config.toml
n_kv_head = 3
head_dim = 32
d_mlp = 384
vocab_size = 2048
norm_place = "pre"
bias = "all"
init_std_o = 0.0
beta1 = 0.95
grad_clip = 1.0
schedule = "wsd"
decay_shape = "linear"
final_lr_fraction = 0.1
doc_mask = true
train_tokens = 95340000
Each number is 500 + 40 x the weight over its row's rms, rounded and kept within 0 to 999. Layers, rows and columns count from 0. Numbers have three digits each. The size before them is the row's rms in percent of the matrix's.

# q: layer 3 attention query, 96x96, rms 0.219, rows 0-36, columns 0-95
# k: layer 3 attention key, 96x96, rms 0.215, rows 0-36, columns 0-95
# v: layer 3 attention value, 96x96, rms 0.2, rows 0-31, columns 0-95
# o: layer 3 attention output (transposed), 96x96, rms 0.17, rows 0-31, columns 0-95
q0 109:458536481550503478487516547526480494494532512543478489539454482464534462583443486550455534510479548571404528498467587523499557574545454542523509548478516520546413471507493526569467500494467472531462442513559466556500509506563439502441546512500515535545545447530498499461510455473417553480
k0 103:465527521541533519451525496567519476468519604535472552544475482518460522451481527511489507512513578536396514480510510490551522514472481612462502514558483486493436495461502478508506546519486470500444513437538422458452429494505429512598514546508533472540471485479565478494472521476465537584
q1 103:495534488413468506444563552519519480497520439488521489505515525478513521426468486492519534417583589537463452413508527511477559528499475415470555558447504547521516537506466552443450529494496503480586525465515484406535499565510507511491460495477480463523462526488483425548475475538498508547
k1 105:540512493471464520428462531493427495503507547495481524589482449466481496463485548530552545494544562494608503522522440471504444487432540404482502509576456478466517583521546498467480527569476475551490538546483494491524447495519499487490464514401493424480498518545504509549502529531473539569
q2 096:470569571481512531547539381477482528489469526436555456479502517474537501509464389452503491555492552517524446445590538524507478534439490444468471528553522444475502486476527514525470542446466476502514541537498540502410463470534560454501494521545471493481508469469539526520477481524529407505
k2 099:467538575491546508453466442447472535522511613474536504537504487443588503550507519475528477526514426488495486491513520441486525536517412480516450516547493496507480463477517540471509561500440497501597521554440410478534478555528523569504433497463500497555516457452483457508504481494492429445
q3 100:463536536542413600483475457505467494499512404532445482491495558497455487526511475491490517440457510535502491495506471545491553505421518504471512500539526468500496412489452518503515434448537528514510580449437519474455524483451509480569467494539501555469528506478440596520458480468443481595
k3 103:491579521519443435524521476455488525475447555467466497515445521438532492457469463505553533461536474533544525504474449485496488480464494555489489448569512496543491461475537550539493478474495471492464558462537551454507460475465552600444458498646551452535578471536506457531463509499492512525
q4 082:482490546560470442525474573468500542558526474543497464489519492548487545466523549467547486517461511514472454449491439520469491558507391460526491471577520514461590482519430453564517486491534560542568529537512490513528475494480550460494440485480426532515470433503522488484555523484475413565
k4 085:502501442497483518525538432531573524486419445535470486474550461481525499516504452540554516576512605499554509465498479427513489468567450546487471472515488472580514561492487516452508468486509491498522511518524523478493485567544493488411474460549473480570579478504483395437481487526446488460
q5 111:493507542524475506463451607435433459554452456480525543529464464491484520478507457491536510495511518526528545498507567532511502459464548474481469558533523516458549392466553495518503489505505488570506497503536538482496532523622553567461491489530564438490407544456466453518547526519500513453
k5 106:432445539536538522521443574498534504548484500490461536497500452533539377469478468497520497416483548486494522464512493452453434429534567527495481489552542475503480412532545494452505499508491513479472504539505499498518530525569460529524558540446612440536521487519460512549456549502560500493
q6 101:460459527556489531506526471532574517461528525556459476573566530484458525472505478515561485550529521555533437505462504525473507480433479438528565467463490529503445489553494529499568538511445433566551540572470469527435512462529538485473586458514512464431548485465567495454519504519537451464
k6 099:503454475456535453509465466450607496438562504484447536487477511535477444502522450518545534499465563521474408546426524486522457552497438525493576551525547468436553482460506479482558518469497469513538493477443535503517527524486472474490453430456487446559544456488601521470485468491522523468
q7 097:423447497490492459507574504486540492554435483540555495462470470467524561511522551498494503513479459542440487472538526516501471537536497472391456555500541543492471477534476612539523534505497461596426505442487490531555536460509491512523523555518471506590494481478465503410438490453494509496
k7 103:437553486502515439537530509517506552510444477472461443549480415488478521469511507509523522465455517533491507462497528418553502478496474452562505483545514542475451529493460525485524595502577423526509549473469435514477490479495490527525612573513429439540527522500561522464468592466511470486
q8 104:529477483467452532594495533506527510484478483515521570488462539499521565527536475493452494565472549477507563512510555439474477390512443462527510549487559464524489497500509531449547563496444492427520525517519453435559498503472523433467474478470426542497485582494507562398525479498513525546
k8 089:531436552473518446566533491481415500468472492515496483473556548480531469433515514429528589492458586483450548477492537471497458440552528470481566465492445493423491510491489490470477521540451540498594499540542482411477534500465503484530441537527439499508533454541590485493519498529497495535
q9 107:444479502544460524482495527500551488446576465441534489481466511518480451487506536493512478531442468436477537478440533396448488605473569448457481496569447497496493511498515440497492530542517423591476472428556528523524551493516512528520429526468466526517491495546509450520538488543422508488
k9 101:497500531476541544481529430460480585526554427447471512486494538565447538536521513542487492476519498513500458521445507476466628448516528596515469447567445540551511481462498492523521514518532528516434409448512465471533561468513473451448454491516512463516472518509442479454498563533545490506
q10 086:493540499466448475488525546484467450501595557477515533479479535557506470534548388472531508598544467492492487494532583480527504505559518511458457572519472513504476450489541454533559507504541559502529604513446562491565521496472474411487513439460511508478488470494503464526475498575514490530
k10 096:432532458530527529525531493497436457528497523538424464390493479501462444527452451459609490546525483513449521478481452501523563483494539495544494501535453456508512467471556473532503492598524515520451551494470520502473539512485498449547455495492533511539593461543453472463497535420579501509
q11 106:501516493475492517484544465510496548524479528509568509512527469455475481477524495588542483466466429441460534544482507438456454462521469563531615532502542506474532476418496494453523548460460506501513513497501497504478542555516415515482598520461416490491575452454568488502487477533520551584
k11 102:477489518455510509515550442497461495462507485461525503447587497490550484535511449527435477562543436466442493535519490507434390499527521497434463540531519513460517470541464521482585570463547524521476455513550538515454559478454434512441545571475524544490486511390524475502527542481478514496
q12 096:442426435513540589438448513537474499523476517472494540481521521436484410503476526537504498540504496424516490421473486561488494493494523515469502500422515469570439478575534468466464484496506561530508503454474533531460534501476519514450499527465528554544481496530520431387529497468558422516
k12 100:414522481591486507490445543552502496459564563501510463427499493517542513500502491589520506491404526522520456486545500546477489508512478544450555509482538444501439502486481497479452504429529509500549577468500554488506515425505525494489471485448513480454464564488528459429463474517578591546
q13 090:478522510544449554535502496564485509551461613508443457517510437491551473446485523538517495466466554560514491526502492502456446480413504480465442520539516515509490525475538547520411490556522583463485496527424501514552461480519536543491465461451463571468523478518446509461448524535444428548
k13 093:526468515522491540493536521488548530453453598487473493534508599521501514473530459498526552470466514511411418476490469473508515475469514495451454575448503540567511476467565607474541547487590507497509544522513511469535555478516563462419447502556481511496482455525468531495457529481433475479
q14 107:485490393503515485451475523480450529556493521506576406483552631516477573624488497473397576503504501482443511466541501483453487484515500507486540509469517484560538513528480550522495468501516495503478497544483471506499526520493504573500535486521492470476544571559498527559498498483528448470
k14 104:454543464454478453432473522539449518473495570542555523445445511534504508489464522486470512432462536499454589537478441471558532552495517550538569394494554475504592501448437520489541463480531513546553486504447467552515474502424495528499524497458483539522515504566492473499500502483440549460
q15 096:495464502487497462536482539428484505502508489455490542503533526532575513533498501457428440472492551510484502470479477501516510453494510483484456497493528486538489579454523499552519554542445430488467538484526438515527532539463464507551595604523617525510508573421503471534519496480498393553
k15 097:532523481492500485499512542486412550539441508510555461547499475546454592515477492534451478470390491480497508503487550481549473499417504501472546520527526468536516438545555476463475473417473610483493547467501482475459483590497526437531464533426528486550532511498540495521466540523487570493
q16 102:469521445472466498428502427517406502506500555506472548500498517526481487475439450548462407516547533510552455557526490439496505518538493516603509480545494489503530474502456450526485493513573543613502517467463531428472504558511520489479491477536576555500540507459501564508432513439534510485
k16 105:481508466453435500486513478556519519519546542552460547481458568414485499544514517572521525510469512504556496484538448468465533518595522501447486513499445497561484524529420512539483485477456487503466438500475542444537539486501548495503578473545531527489477447424490550518418511425582439469
q17 101:483535446500478438548480441457532468536475531525539495469546550438442511475467435515479481462535552538558479498454524563561449432533508502500483459477447462497406493472508496518465499457489501443464523598585470516518535535477497450485430454549538462509505482559437488452441540472479453502
k17 105:538550497510530516492478603511523439589519480465456520496466535481431503499436551420512540500481482598501585499513500443507497518484495589556566512563511478468531488474462490469456484546527536447549530511541387504449499469491493507525473466469426513471505467504507434479487541481500477460
q18 095:496520552470548556409506526528433435358492497492461562509475492463484521493520500463594486462496508454512471478506446504484478469474469461429458506510462497522482528467547548490556518513470471533503546507531452510579553442471559539545473477540470535453541502529540453483516504453542443435
k18 097:551537429472551437494442474540544521464524489501499444556530500511484476507475496555512447501469532556509456534483471500463499513542520491496484544497508582507473457426482439485480457531406497589529525529501517548440586472520591584468494496462457528452503413561465494547517513522478525468
q19 100:477437540474565491526487484504514490445496491463506467464465504486557455446505570467465524496508473467443468568452479550501523584562587468520515497445557508527454523422552501508530514408518521520570544464565455539585491531473509485432521521582498514500579511495484456525533483501467479470
k19 091:526599536482533538477581453591468443503459533503537480523551446489483468469537506515496456491506466534472475482555568554477484484534509476492533522535510435484470501419525445397515570459482581458493504477469565488522484502493470468496497504478461424466466603549500486511517498482544444491
q20 093:510503562490526534521489495528481457538540444504553532485519512492442573509546536490453514545544455588514537501465543514511412490464504433482512429468415556584412508526549564543536511491526575459538453445529541496447491525471479511486473455475493514539552526542492499477570464449490460502
k20 092:471428508535440493496444560521518486487558491495540481555466463424523415486489501517435473514434525569492503573473485541569480494485515480461532413500482506501513557514500443563501519568518481490438546502543431404485466478499509550550455477501557471471522554578502483538475499480472448462
q21 095:501510498514508471496546445487496389444466397505539584466475466588509472474486566489489576488478526478521502532456483504537492485501483499451522408464458517531493419527536448468516535518454486470546536491527467526521535538438549543448510518552542448539492565489577510512451526507430481488
k21 096:463497449522401560518514530459555524534446464417606511552479456485530497447531556466533540493576518518523540538494531515446542448514493447424567505520494502549483443449457479493491554516470488542497508475542512516465482495512501567496490518440494447396488497524556551493460509495522552532
q22 089:536492484447483512428540451458484548536550477511549439534461495516513553503483452494443583512489550534496520493465500515538439451465497440495468464505501499517548556547546452495436479407543595584561568512492499498500554452494489475518496554456497501535494470512480490456424472449488503410
k22 094:454558534484468456434569528514534557521481502549499468480400542461466527459429479519519558535431511604454511547500469484509478461490539454504452510511537459510623514507524486518487555504524471518523544478540477520483459464558457524468476477471488547537489545496427520495479518497565411476
q23 104:558462575484474519516498547467463511478496476539531500444529522489485478480557524471509497468593486506571369455530490423449499496496435531565459559479512507457414481540537493486519454460497532535516488538535530576517495491478479557564430551538487543470481518419514499470501455539450494499
k23 101:547503463485493455558516500495526573612514555522462505510442527491516475427525480513486480511536526450558479528405492444493493429530456539522489585463532479424463561451566532513531404533541552508450515581563510509529526468479451494555515517508496529508494544486475465456472502504486531485
q24 094:484513498435514539424441526486495494557526497485473562490513562505570484596516570581566549519481504544536492553441522431539537540477405459490490494476523518517455559479491552541529492472501466500506553530510504536489497428476538496557487545503582480537497478485503500495477442565584545493
k24 090:497486522545505451433485496538465554383539474534505468513500497555526500446543508495464462560456515585549504567451521438513473498472499512534574506501561433553413481539561516481465462490508477479493512530514536466483521503585494485567492545484475548545455437535516545431463508461523552518
q25 098:472487409475470547453446509465511462580529510550553413512512506478563437484457495464467486476508492460511562439513505528523504528529500478550539499532456539492441491457403520495483423550483495487548562493450502460488463479520566408542527523506458491561493498499571499439462503432464512453
k25 102:478482415542469493400446499460468503468538544505610515523467527538492448456514493536531457532440546500559530553552531500450523459377524526498448481544402490439467441472459476527479559519517500481529504528497479482517491429532535470540565474552453519499500519466477466497504508496477469508
q26 089:433516433531520459460459533519525482456487451537526517560579471508477550486558514553496542512487508465471479506546541435462492573544502530533457514402481545539514547463469452460493523432525563556426478494519496477512530426500540458552552525460449518466419530432536538555520497509502464497
k26 087:540532443528535438454510433511473577523484425456530574489530480513537534518513516545491596487484504529457469449510452482490489509429478527508502425459546463493465549512572464530528565546451515448504502582473546619465475435520439466493550505531546526540464502508498486493537518511523504506
q27 096:564569490473532466455504455528510484467539542424527603476430479551511478480540548505511518518545599522437461495479440396447536506470475538455557495550489520531451487472475495532590511510476537526474467523512526494521499518515508528600577473489487474461477507478492577524524506455539506514
k27 091:545516492489431448512514505568499526432496399493467463514528524523481518493506500424469512491584523408441504576458546427502448567552507547490461427509478517511480470532491510553550512494449490562498555507511457460482539515497547484530492496466501504560481475533438510510500486387572493523
q28 099:523473479485447466509477499528498489475498553519516474501534589521502512474509562373444436522490459545479525485503532458525517439569476446514468487456462478538492517537544414534487505438498509417510575524577548500490505615547542468498529509512512501564481484456475472478428511543537477463
k28 092:495501556452490485479538535558440393587507464495539483532504531470556469454527559509535546553461522512508551493488475491541506502453498453559465552486458455504553467545497489476527495457503597558555455487484503438497464491537552465563496495512493476471536439473466463458534462494600557440
q29 096:473470502565559451514552507564452504568502473456515463507569465517487436518427556428502503548518493438520507476461485499576508512489472493491524440450537529509494466499529526479440527458519504543505509478515499440495520535502525463504465463425557390480532529547528511509452402446419547462
k29 091:492458512544481555440466506553483525520507452535482529440475497406506473448555526477464527486494470516508415497427558461464491576530550521535468456513479430585548452437440510483498525530472425523507518444572557524501510553496503524519487481495494460560448574512525499490526471573440507512
q30 096:446494494512445554492481444442522564513484486451531522536462494514540509526576450497535418505447529561492467495534468510481500534489458543580510473487428530485460508490458495455528533515563519496526419513520576501579452534593488550522451477436496435485522486457511505542408458505544505457
k30 093:465469530483502458554539456443492551516571470461431464580475563471420474515468514513535487573480454462447548524513487487448490566485503521478507437527529504531521469545495575565553459564469518472498513551470460468539515485571475472478592445448450483492492475525452511421481442509507488487
q31 100:504478520536500543514518490491533450539542586488432473462431564553487486465489475467542507529470471521510501433439476489500462494452431464481565579528484606487525576479489403396488553474556528503476484490536550530455506504532521489499464593455509518488441515497495527521500501470532542507
k31 099:498515536461441508513515477546512433486544462494495455481480530520514493423524518550494498455544543480538472419510494563508565483361465474526421546550475511557524512617458478567467519457488531522487493563490543455548547492510445501439465513519540565505480542500488461510464502489468473465
v0 100:511517422414515532530513579453469514520517487481470548489468489417521424548485501554535490559529454480483537453466478443495516481486449541470480521441513453481487414484504478478545484530506545519578429499492547558564466483418508490487549458444490449440548458538571523518447483481510526527
o0 101:492431561561477487501505502541492486481500548463472475547518488505498518493475559466418523461434523484514559479506472523503488521513498404556556485514611517607433555507481518447509518497474456453477490539527479491466578550530469483460466436470427499538461540486434497504449465438488455466
v1 099:502551462491523544517480487448504498496473438498502450565437445509537466448521475445480472476448472513442465459476506564531494513498519471487531530515451490542502504541482511519556569572495456569572415474431575466566487480493502525414441469531555413512517497480489440496499586516529459520
o1 110:499532499499482482483557495525499508514563530542537533508517609486466510482486560513454531494599539539534506504579495462500479525502466460510492462475545446445479534488490522546534421455488521469465547612590513506417551545486514479610509503542479595486472465489479502525497512541498526521
v2 084:486518429522525569443518521520533548550500479548456480478555482477491418536528504460512553501627392441497462460485410492555475456468518500459523483486461466407533487510476476490468530525480569473494555510511502529496524537544485552549465525522460530532560489560509515474502537545448479489
o2 094:436422570537463513485463529504495466407471523474443559504437476493516576484474452542477423519472579510503538482522532482515518560500488502491460493532504491503456521509533489517535515527514429542456491453565591471500551537544453443449579512475552491486537546455506491519557519500577558478
v3 098:529484462547450533534462504490450494489517484524424537525472510526507567517459464399476501520465550416508536499454506519482601509503525493481396531486557526425486503450481456471497442506505473471588587504470510583524399482505448496499516535488543546489497501557484491527486501505532454535
o3 099:506512550476578469444525476547512506498468451490559505470506490473518465535547575556545497472497453519534511573503482420463462470492518527547549479532528588502485570615497501580477531511511464499507407525600457468523557485505467492546481486506438489521549510521518494425535526490473540478
v4 099:529561553541565406515445470479514519487432459501512507470452422507460487534551501508439501481526444494497530499462480483514487457494461508456427427587505454500517574450495506503497501426438600555509507495498497546490512539562501506558449452427525484534501487476468496525483593468484514500
o4 098:477459434530473600489516514506470523523488530418433454464462553496504485472488492546505478493551515464534501517433530529494520517481486485570528496415501544451505478532496509456475465531520420458488466502473536502452476518515493480491520500495479517549525467630562449501589484573444600529
v5 106:540524487529450463614503458557492503542454546511539497486489513531502542481449556451443504565462492525503494571486481460566425487523529507467483457502510466442479459517473478629518553558534549484503460476490436512499469458510475471441522482533419539513424494523428477526514436491476512493
o5 107:505523492486486568476487553505572503480582482529479495477509462472536406519513496542551498437556499488499489481461515430406526577487453523540564499474493515553530493531551495464526452462523427482464526531482518417567509517452472558478464507520531513497493498412589464567484554495553468504
v6 104:496460494534444561475551476424520440481519453478523518503465438495520585492502456478503448559479486524549526530555514466490476504526536464456513522463527523461554498517552456576554429392506501485504493499473496521583492523418621481452441509514508485562525465510499536534549503520478458475
o6 108:479512481499533526509473534575461546544524512557531555476539547457478489481526523494501521505480537512518483467434498504530548518459499588521499478517468462549430503501499525471458583475523506481473442538522468498436510452534424490544512488423568513466456472494570515493363429407469511537
v7 101:513419525455518507500521508511568508506472553592452505578536503502552504504571467552513516427539568475471517503477536505549512450542487478551411480510530522472477513561535515550466451509502476511521502491513563522435421469482548428539522540459553454461520501491487432464543405492485456522
o7 108:490539501519490484460487449499473522477539447453592503485497504505421489534471515491505531489505472479496597519513474509471488469518524538480593470554522562518534527458429435483556574515464550561495509504434496510535548468448501478412479509476533511440559460575529493562493596520471567486
v8 097:523509575441503561547561559503524580495452517519502491485454467541515503503515504472526558507496524567482540526525501493453485522464505452476446511501513460424448524479490467475500525440482466491504518521550489393458489435475494417567546467449518464533497538470463524437582458527384509484
o8 087:486543437529419458507527490546529478483492501457476560473525536539517472502472543549509476457489501483543512529476493475515474525419479574503510486519507545505624462456402533476492478553563504456487517475419535598565515474510530480441536515547520496527456463509491505501470560447599477506
v9 095:500506415489479486551540445469420487491406554570513512526535535496509488533491490481541448524513494507580501558575515426555529433510471459530519538503531502495522524445499538528472484520434437468503477563467571476510526480507456567487481532455523557596520540537453555536499517532523482443
o9 095:524475506612545483501493521531547462516550391583474494564525479521440445490524487540504491491489504536400532510413499561409516506452463500467423441491453433482498507484487443482479501486530487472446456484531494529488503515510491465459513497542485467571534484456539441548551491486484552493
v10 099:498408465422532469501452494521456492473513564491504595444537494452519497464486530547472434572551528531505549485449537455472437561517497497496500479513530550510545554404501483486481548486424534539484521480476543406477542410518476470552531437482496555506513532520477513478508477466544508527
o10 094:450477477609473520537491456436538448524455456505502451531531464522453490527462477542522473526469500508561500553402437541494494473522469536518525566465495479473477449531492495434550461516528505533511536446555470585493525511485465550485454548552450497536469528517523510454442490533372491489
v11 092:479553500543533567469472502535506547493489518511439428445556493467452567577503597542472522477489531469485511555533461514500477535509582499470429578473468559521529479606492514509515495502545506507538510520459540548534541478472534526520563538460546542477466490487506554465541541495455561426
o11 091:489548563458478470510519458478490484489557564473487552484490542498633499520516416525506431585476541541531489480549525521537534491426483534591552510559490452436501546487463530495519554553408525467481504517445442494517480508542464503482474553508458500535491496487500446506559498485491434509
v12 098:467465435573468452527516521520508551564484492493510485493509536531518481463482535471527400503440454496550511425552498437496482458534580519452489578504516487510522548549478479477477490491473525417559457479544554506508474520544480588422507522483489461487458441459453450495563567463536550525
o12 097:490544497476581497474513496477484517420527467519451480522471475502440536582518495533509535490562507571433502600521558519515460494504448453528540448491413505516493546456523552512532530513531455488440529546513425498493483489514455398518511549528490540525499589484547533536480427482497442533
v13 093:426484528520574579547519445416524510515514529486410557463466440520517427474507544438484453499526563512489535496577520514465519573531470467449476474535552475527509531535494520541467500448514577500526502563475539487458522545470480490560493519491433474409528512547525561494494526542508495537
o13 093:492551484466389554465470505515485448531546511486540492524419507468471566498505420543560567525476458523552516505431474480539536486443567487568468583487479519477488481467466519484540469530439465459504440483502520471538536488554501436529510454517563502545474446516528529510488505474440547419
v14 100:496498589454461474452508549581529507489637514484569551517450514532486486489532503489478472543489476453473537510426440511525438512523405482474520518481468485556532548442476470491473536494465488457435567465508506468454485515520536412513468427492495535506508477456481503478530542482554462558
o14 102:502487402525494527509488534513496465511472525487472471515545451506462546472447547497522527464513464526544482513527534481513500455509519517463479548496614575451478404478568605479497470488506526557444503440533516548502512470432469589489589515511524472496478581541481502438458482529480541463
v15 092:496470448516600558539466527489560459407554534505426496509483475502524529471491521485426463539586501522484535483502529492466501425536562440479475499449496532590496467465539487485336530509542596491558512524483519535492487468490478517505497504493501474514497528497468500469498510518539513524
o15 097:434582487485463503536569478418404520549520445567543519505482478522480542511464506525526457545493514479540547491522495424477507566435467589482514547506526503500477541519481560512630494492486460540505455442535504487504496526520517502517488568486486537536562440471540537456502477491479528435
v16 096:470475514496466442444556518507488465538512540511511507505483472533497444550554505478501434570499396505466495498471509479573446433506470526466483495550421591510535495506507424550583502471437465513514567475483522506463488534518522491487520472489460523532429470493533512404393549458504493500
o16 091:572501511550510556487484501513438564460438542519496525524506491446509495458464502520468531433457528538479482488464542466480525525519494470488529411457563443505461522436516585443464478519506596465528459479540484521536512494434456533417456559492531488487504553509546487523526458591426551490
v17 085:511483491510482555465494456472438480521519494581509556452538508460495544431485476460543467434515545500508542545511503487443483512491546488441443509560544466568474492517578542492551539520487530564512422494484515468499507480500431520457588488482390488474537496522541497435616459516491485488
o17 081:439525516520476550481526470499500514519534436505517452511493522517438461558543494502415473595510431567484501535423445476583519474455556440475586522487497499485532520467434451480451527556492487488436535467503474506450485468534520501581445522504510476534442501444562549458479564494481485528
v18 097:481505497447479520498523479534540481545464484479548495473475436482458543550453451521476526548545472536539516582507409536536571479516559472536480517462498488462542455435533474505559550527525408450484544514503480557518545540493514409501528530479499468520566524454512507584421515515526482589
o18 094:538519467550511507472454536588499447452519545486485499539519539563514484481517576426536500493479521424503475496501529459536559509484448533470518500499532502577505501534472457494477498430484579510482458496544494466449498467553464538497499547532469477470412517579458540385558531427483501440
v19 118:460487474589473489472546478534527516534550529486522421517542481549497509512497523507469478438473550517490524423453479562491479569554407557454484414511477506561473449516460488441564407509491479447480526461511509497468468475506565451514455509507398489530522463518528489492466483509452470567
o19 114:564499574435532502511493516577525480502470483492494497472389532468491469466496477433522554481517435552529485571478541460519437442521529426509521572457546503462505499438536453487488560498537555615454516540527540481488514458509467547504497493443530506491495486529468528565510475496569467454
v20 086:502498414412471484463526466510538511503537550495565480501472561563436528466565515477533498463434522482471484473484499485529538502473395511468500505550470447460568496549483491526495571529523536495544481401476497489604479479441556467475490576508489552471495488522526520481509521446523425456
o20 087:525510573535557519482471538491538525531483528511492543534515431473478482464431528501484484439555506494447526558551466562519521527505574571602546500421540493467400465434552458525514512473454506527431538554491526492490503506513464555554547461516534466513452489448459474519506513523491583479
v21 098:534492514525459491513532564520513423463507438512562552471469488530481483525527593505511489510508598462448474511507587510475522561514448406430475544516465462484549462459544544497536502485530505515535539439605478548484504531508469466474524450479419577518501469488490539500441478478484507549
o21 091:460477552567509556467468540549474497562493510470512414470506490555498505516521463527534505430461436550537458427462467488491475464526544527510484461424634536541481528513528546537499543422525456448520468515470525492511481435452516505509472495567564467475463524519492539467524520497549417499
v22 110:441470448506516509451487482475467465434465500567439475528571489455462491473546543547560553546467427486486473512496532527539530472524574559448488555480488578521486485497464513452513485526494517540539535549424475606563476482506420558520480484523494531450485467470529517457454580532524468503
o22 108:550468610492473504523509484475497585550491500505563507513497493458483533530447408476473472490513599536516504536495510454514522507512492497510546423565481458460550530603507511484512527559494523521540451493571481434519505544472495483528431565489509481501458510435488461463601473548471519463
v23 105:486511513444523438532524552430474433461468492490532521481521490553462450496544563434537487466537570484482511500493516521510444459519517498493449498481421521470510436556519490408521545526551470492517510500628550491460564503516519494488599468524436464555465491498568520516429457496507485489
o23 100:512502543527447583449484450569524560444535479503457448525439523500497486521445491516513495457474442537513391481517455521445519558517478488461481513500574487530464540424469524528445448471480470562522509461425474495550506421466534463430430516542478498456504513484431549491543488515487467533
v24 096:416554488489520519540512511473494505476499483485506477491458529529520538491481422542514520569567529453500474517525466471553572499466502525386482541476494494547486577529492559486455420576443512497531407506517498557493534440488500572520513480521530468489444544517508456592479430542537468494
o24 093:539512511506451520511553530473523478565522434430491461521535475460507480447530540390474529491476491592500556508546553547451459439544429518490508509563498442520452456548507497566507515480521481458499567488569474463445513511521502418454486487525521442527578470471502569469525556500505528483
v25 107:484475501470570536557492597481524551421494482529536437440529533491519453519438503473439513513493428522480437537552485505466525479532511444453534551473527483550439472484452423441486512529436507493574476464488460491503500423442536504572472454490492553520473468497510518525454448547485490572
o25 101:509518500483437476565495510508459496541515453505458417530482579515536492509537500546512528393488557470527462465499496520495460499401511463537530494531525508487510512515426499518517473439519452529491536523572541576496496560561474528429552574510499478476516510421485510488406503485542455416
v26 105:451450477458468564428507452526482476454441485460558490501463543458460553436422571491532485462457498514457516530570425485481498495487513552529504487482450496545440548553541513519476533508528540466467480474481459481539504500538559472492458508572496517508570375543519488498485449568539475529
o26 103:507507465472511470543514538474526456520568491587521478469479499544531461467501474394502491473485556462513417426491498538514481486530574534515574531531491510523481436471467556472528534563531394589485486516537520518494517449511482531567513549519588503484432537447500514506555534515464537487
v27 118:466482517509452478435521509464432502456547524464498398508546523528554451504480516394482435549482514551519457520445430489487465524479517488496548511527548543539570500600496454521461494488501469513464550503529496575448487456474555501502499522446498486462520495487540552491554509545614490463
o27 111:494544569471510527521483544500498481584496496529490513466437493483486489469507504570485566469526496491446518419526522554487490563515536484491442552567458553449436451475437546517506511551480570543478478462473423442525557435509388472475499551495513558511515534443493499491466513480433459535
v28 093:531491445467461519433523501453421529459458501496492528446454502547503491499489538465478511503456570519490522487393551527504528577517436417468481560450502585471460567482474473486520514463474487460504572447514579514503551516542559495482534475495498521497489516422452531547528420548528531497
o28 090:474484521494496491555439497540615457519558494548555446527459534501503533502509478525503474448507437550514511507551455523548469461490514617509531527540524474494480439483493491545489444492582480487537457563542425568500498407431481519502475495534459494495508502553565454516460537513458483444
v29 101:516507453413514520539532526521502501494489490520554496532468505481519496472471454621500573469509545510458529447456547485405492512506459500441482565506566536492537493584525460501502525449505483484503539518407522509517451527497481514494556574458397511516513416419515498470480477537474504447
o29 106:490528568558470504563402456444487459510501459523476491483539484546511460585493550458498482524461479491537580555484534476603456453523570530582437447491450491499481508426472484508461427531462500466532511519559505451545525484504527517483485454504538563488463532556451530530523500508462489466
v30 097:478501500492508522567555523475491509460502551547553455469520544527502546453543440535507555584564512456457476426481469455477516565491522482484503494499547480528461597470488486493455550520540463526502469573535467532517522416458433586450496545464458487492517488568438453508500473495468517415
o30 099:453438521551485532589489516469501455528535396481512510532532441467474470472469545529522446427452485527575510551525499538500470471528494506461538451492500516493508415541531452526534450523470554426501540454462505434505453575540521455494546485558509512493524479417522534539503488463548474575
v31 098:525525489467443516453512562435487507510463472583504504463412525522523551469497452411402496506542462500510524457526531476491509467427503512531468567506460535505525534527503523505445508516537447464546448526423452492519525509547509517464571596548418449523475472535479441539493521497539517458
o31 103:494511514503571467495457475494453501440587484500510451539525555500483503525558580536456412484472443536445437527514524508542503535497501564420551524521495489577438416489470522501507420506483511466485547477560520450515448534519493465525454449505574492521587500503522563515542475507464539511
q32 105:466534456468457521488542428449522561509470517523503511561458457456526549525486557541476484428511524528615480499534503523498536531530537460462450482542480582569507535440479575485521504551506475463568585511454513485453449524485531557560437494520439526448512505469538512500482509445494443484
k32 100:530537495499474516475511418429489543486462525473540456572510499490507483523490491529459496523503537459537453444561400432439534548428493475385369483479546488470533495534488518472510542516475502534511504602511524549545481482537560506502510518451482457514495473494467509565474474470460484496
q33 104:475474470428495434570508556528530453488474510428537462503476502465480504540519482492557494458491500555493511487421491476552528511502416537521553522490560512510570500424504513521445529455486495485498583492508392497486402536477481540479454527535487527531577558458583483499430505471485505520
k33 107:456544512521431538414426516476527457550518503502550517533525498447530482420508612529475480491537520505587555519529484571495427464422520466490451528545425528528426490524491460510475523433483499481533535523484531506496454471515520501574535534532482554458524490532574464515479489446496477501
q34 105:451499536535472442558571513481461475517470491507468508475482457455449496506556394498541432583490512495501535534508539480564485474491502527495521545497562530513430532503496535482579465531460462552420519540495479552479577510450481462453450479465507503465530446533487520451419473497511596545
k34 095:476597559457482468564579454519490443473474432485436574472496489477437491479499485490511434523569506535496492421470508545566494566536514509450507519540496505502541465482449520496475460478527477442598543504545532517440511566503456494468528549503499570553461469459513513536561488474546514483
q35 099:503557523577454478535551493492533498465548593560452522480453482558511469546491445508486575559497514494445514492481523538508488464510467578486612567473519412491526516463478463509539470522487544503465545546479486510513578527541503535518500468480491562476514468605474555502558491476528489549
k35 090:527592510491472503466548488562524490445515499594486462459514523508499465547424460416532509532469557516435578483496459496569536519546529499510482465597500517491548519439510466498447517506561556477463517484453480575490500545426468458462496442540467512471467487483489407474512525455502512514
q36 100:461524525412463573444507444476458487461504484514516538536525440512461546473457414513501489521525510489557489494429532419542446532495462487504511502538511493484484528486520467468485517479459475538558512525536559534466437469481585538546526459401545495489489509479602542486522436428560480475
k36 093:477431484493419526459478484486469543409566520464551543545449506470490500529513475464507480578499516568590535442559554483485512543510529477446465464502466573476486504518476553476429607558440499504494503492448432474504436456522537553536478481551517472500505486520502534491493446496542476468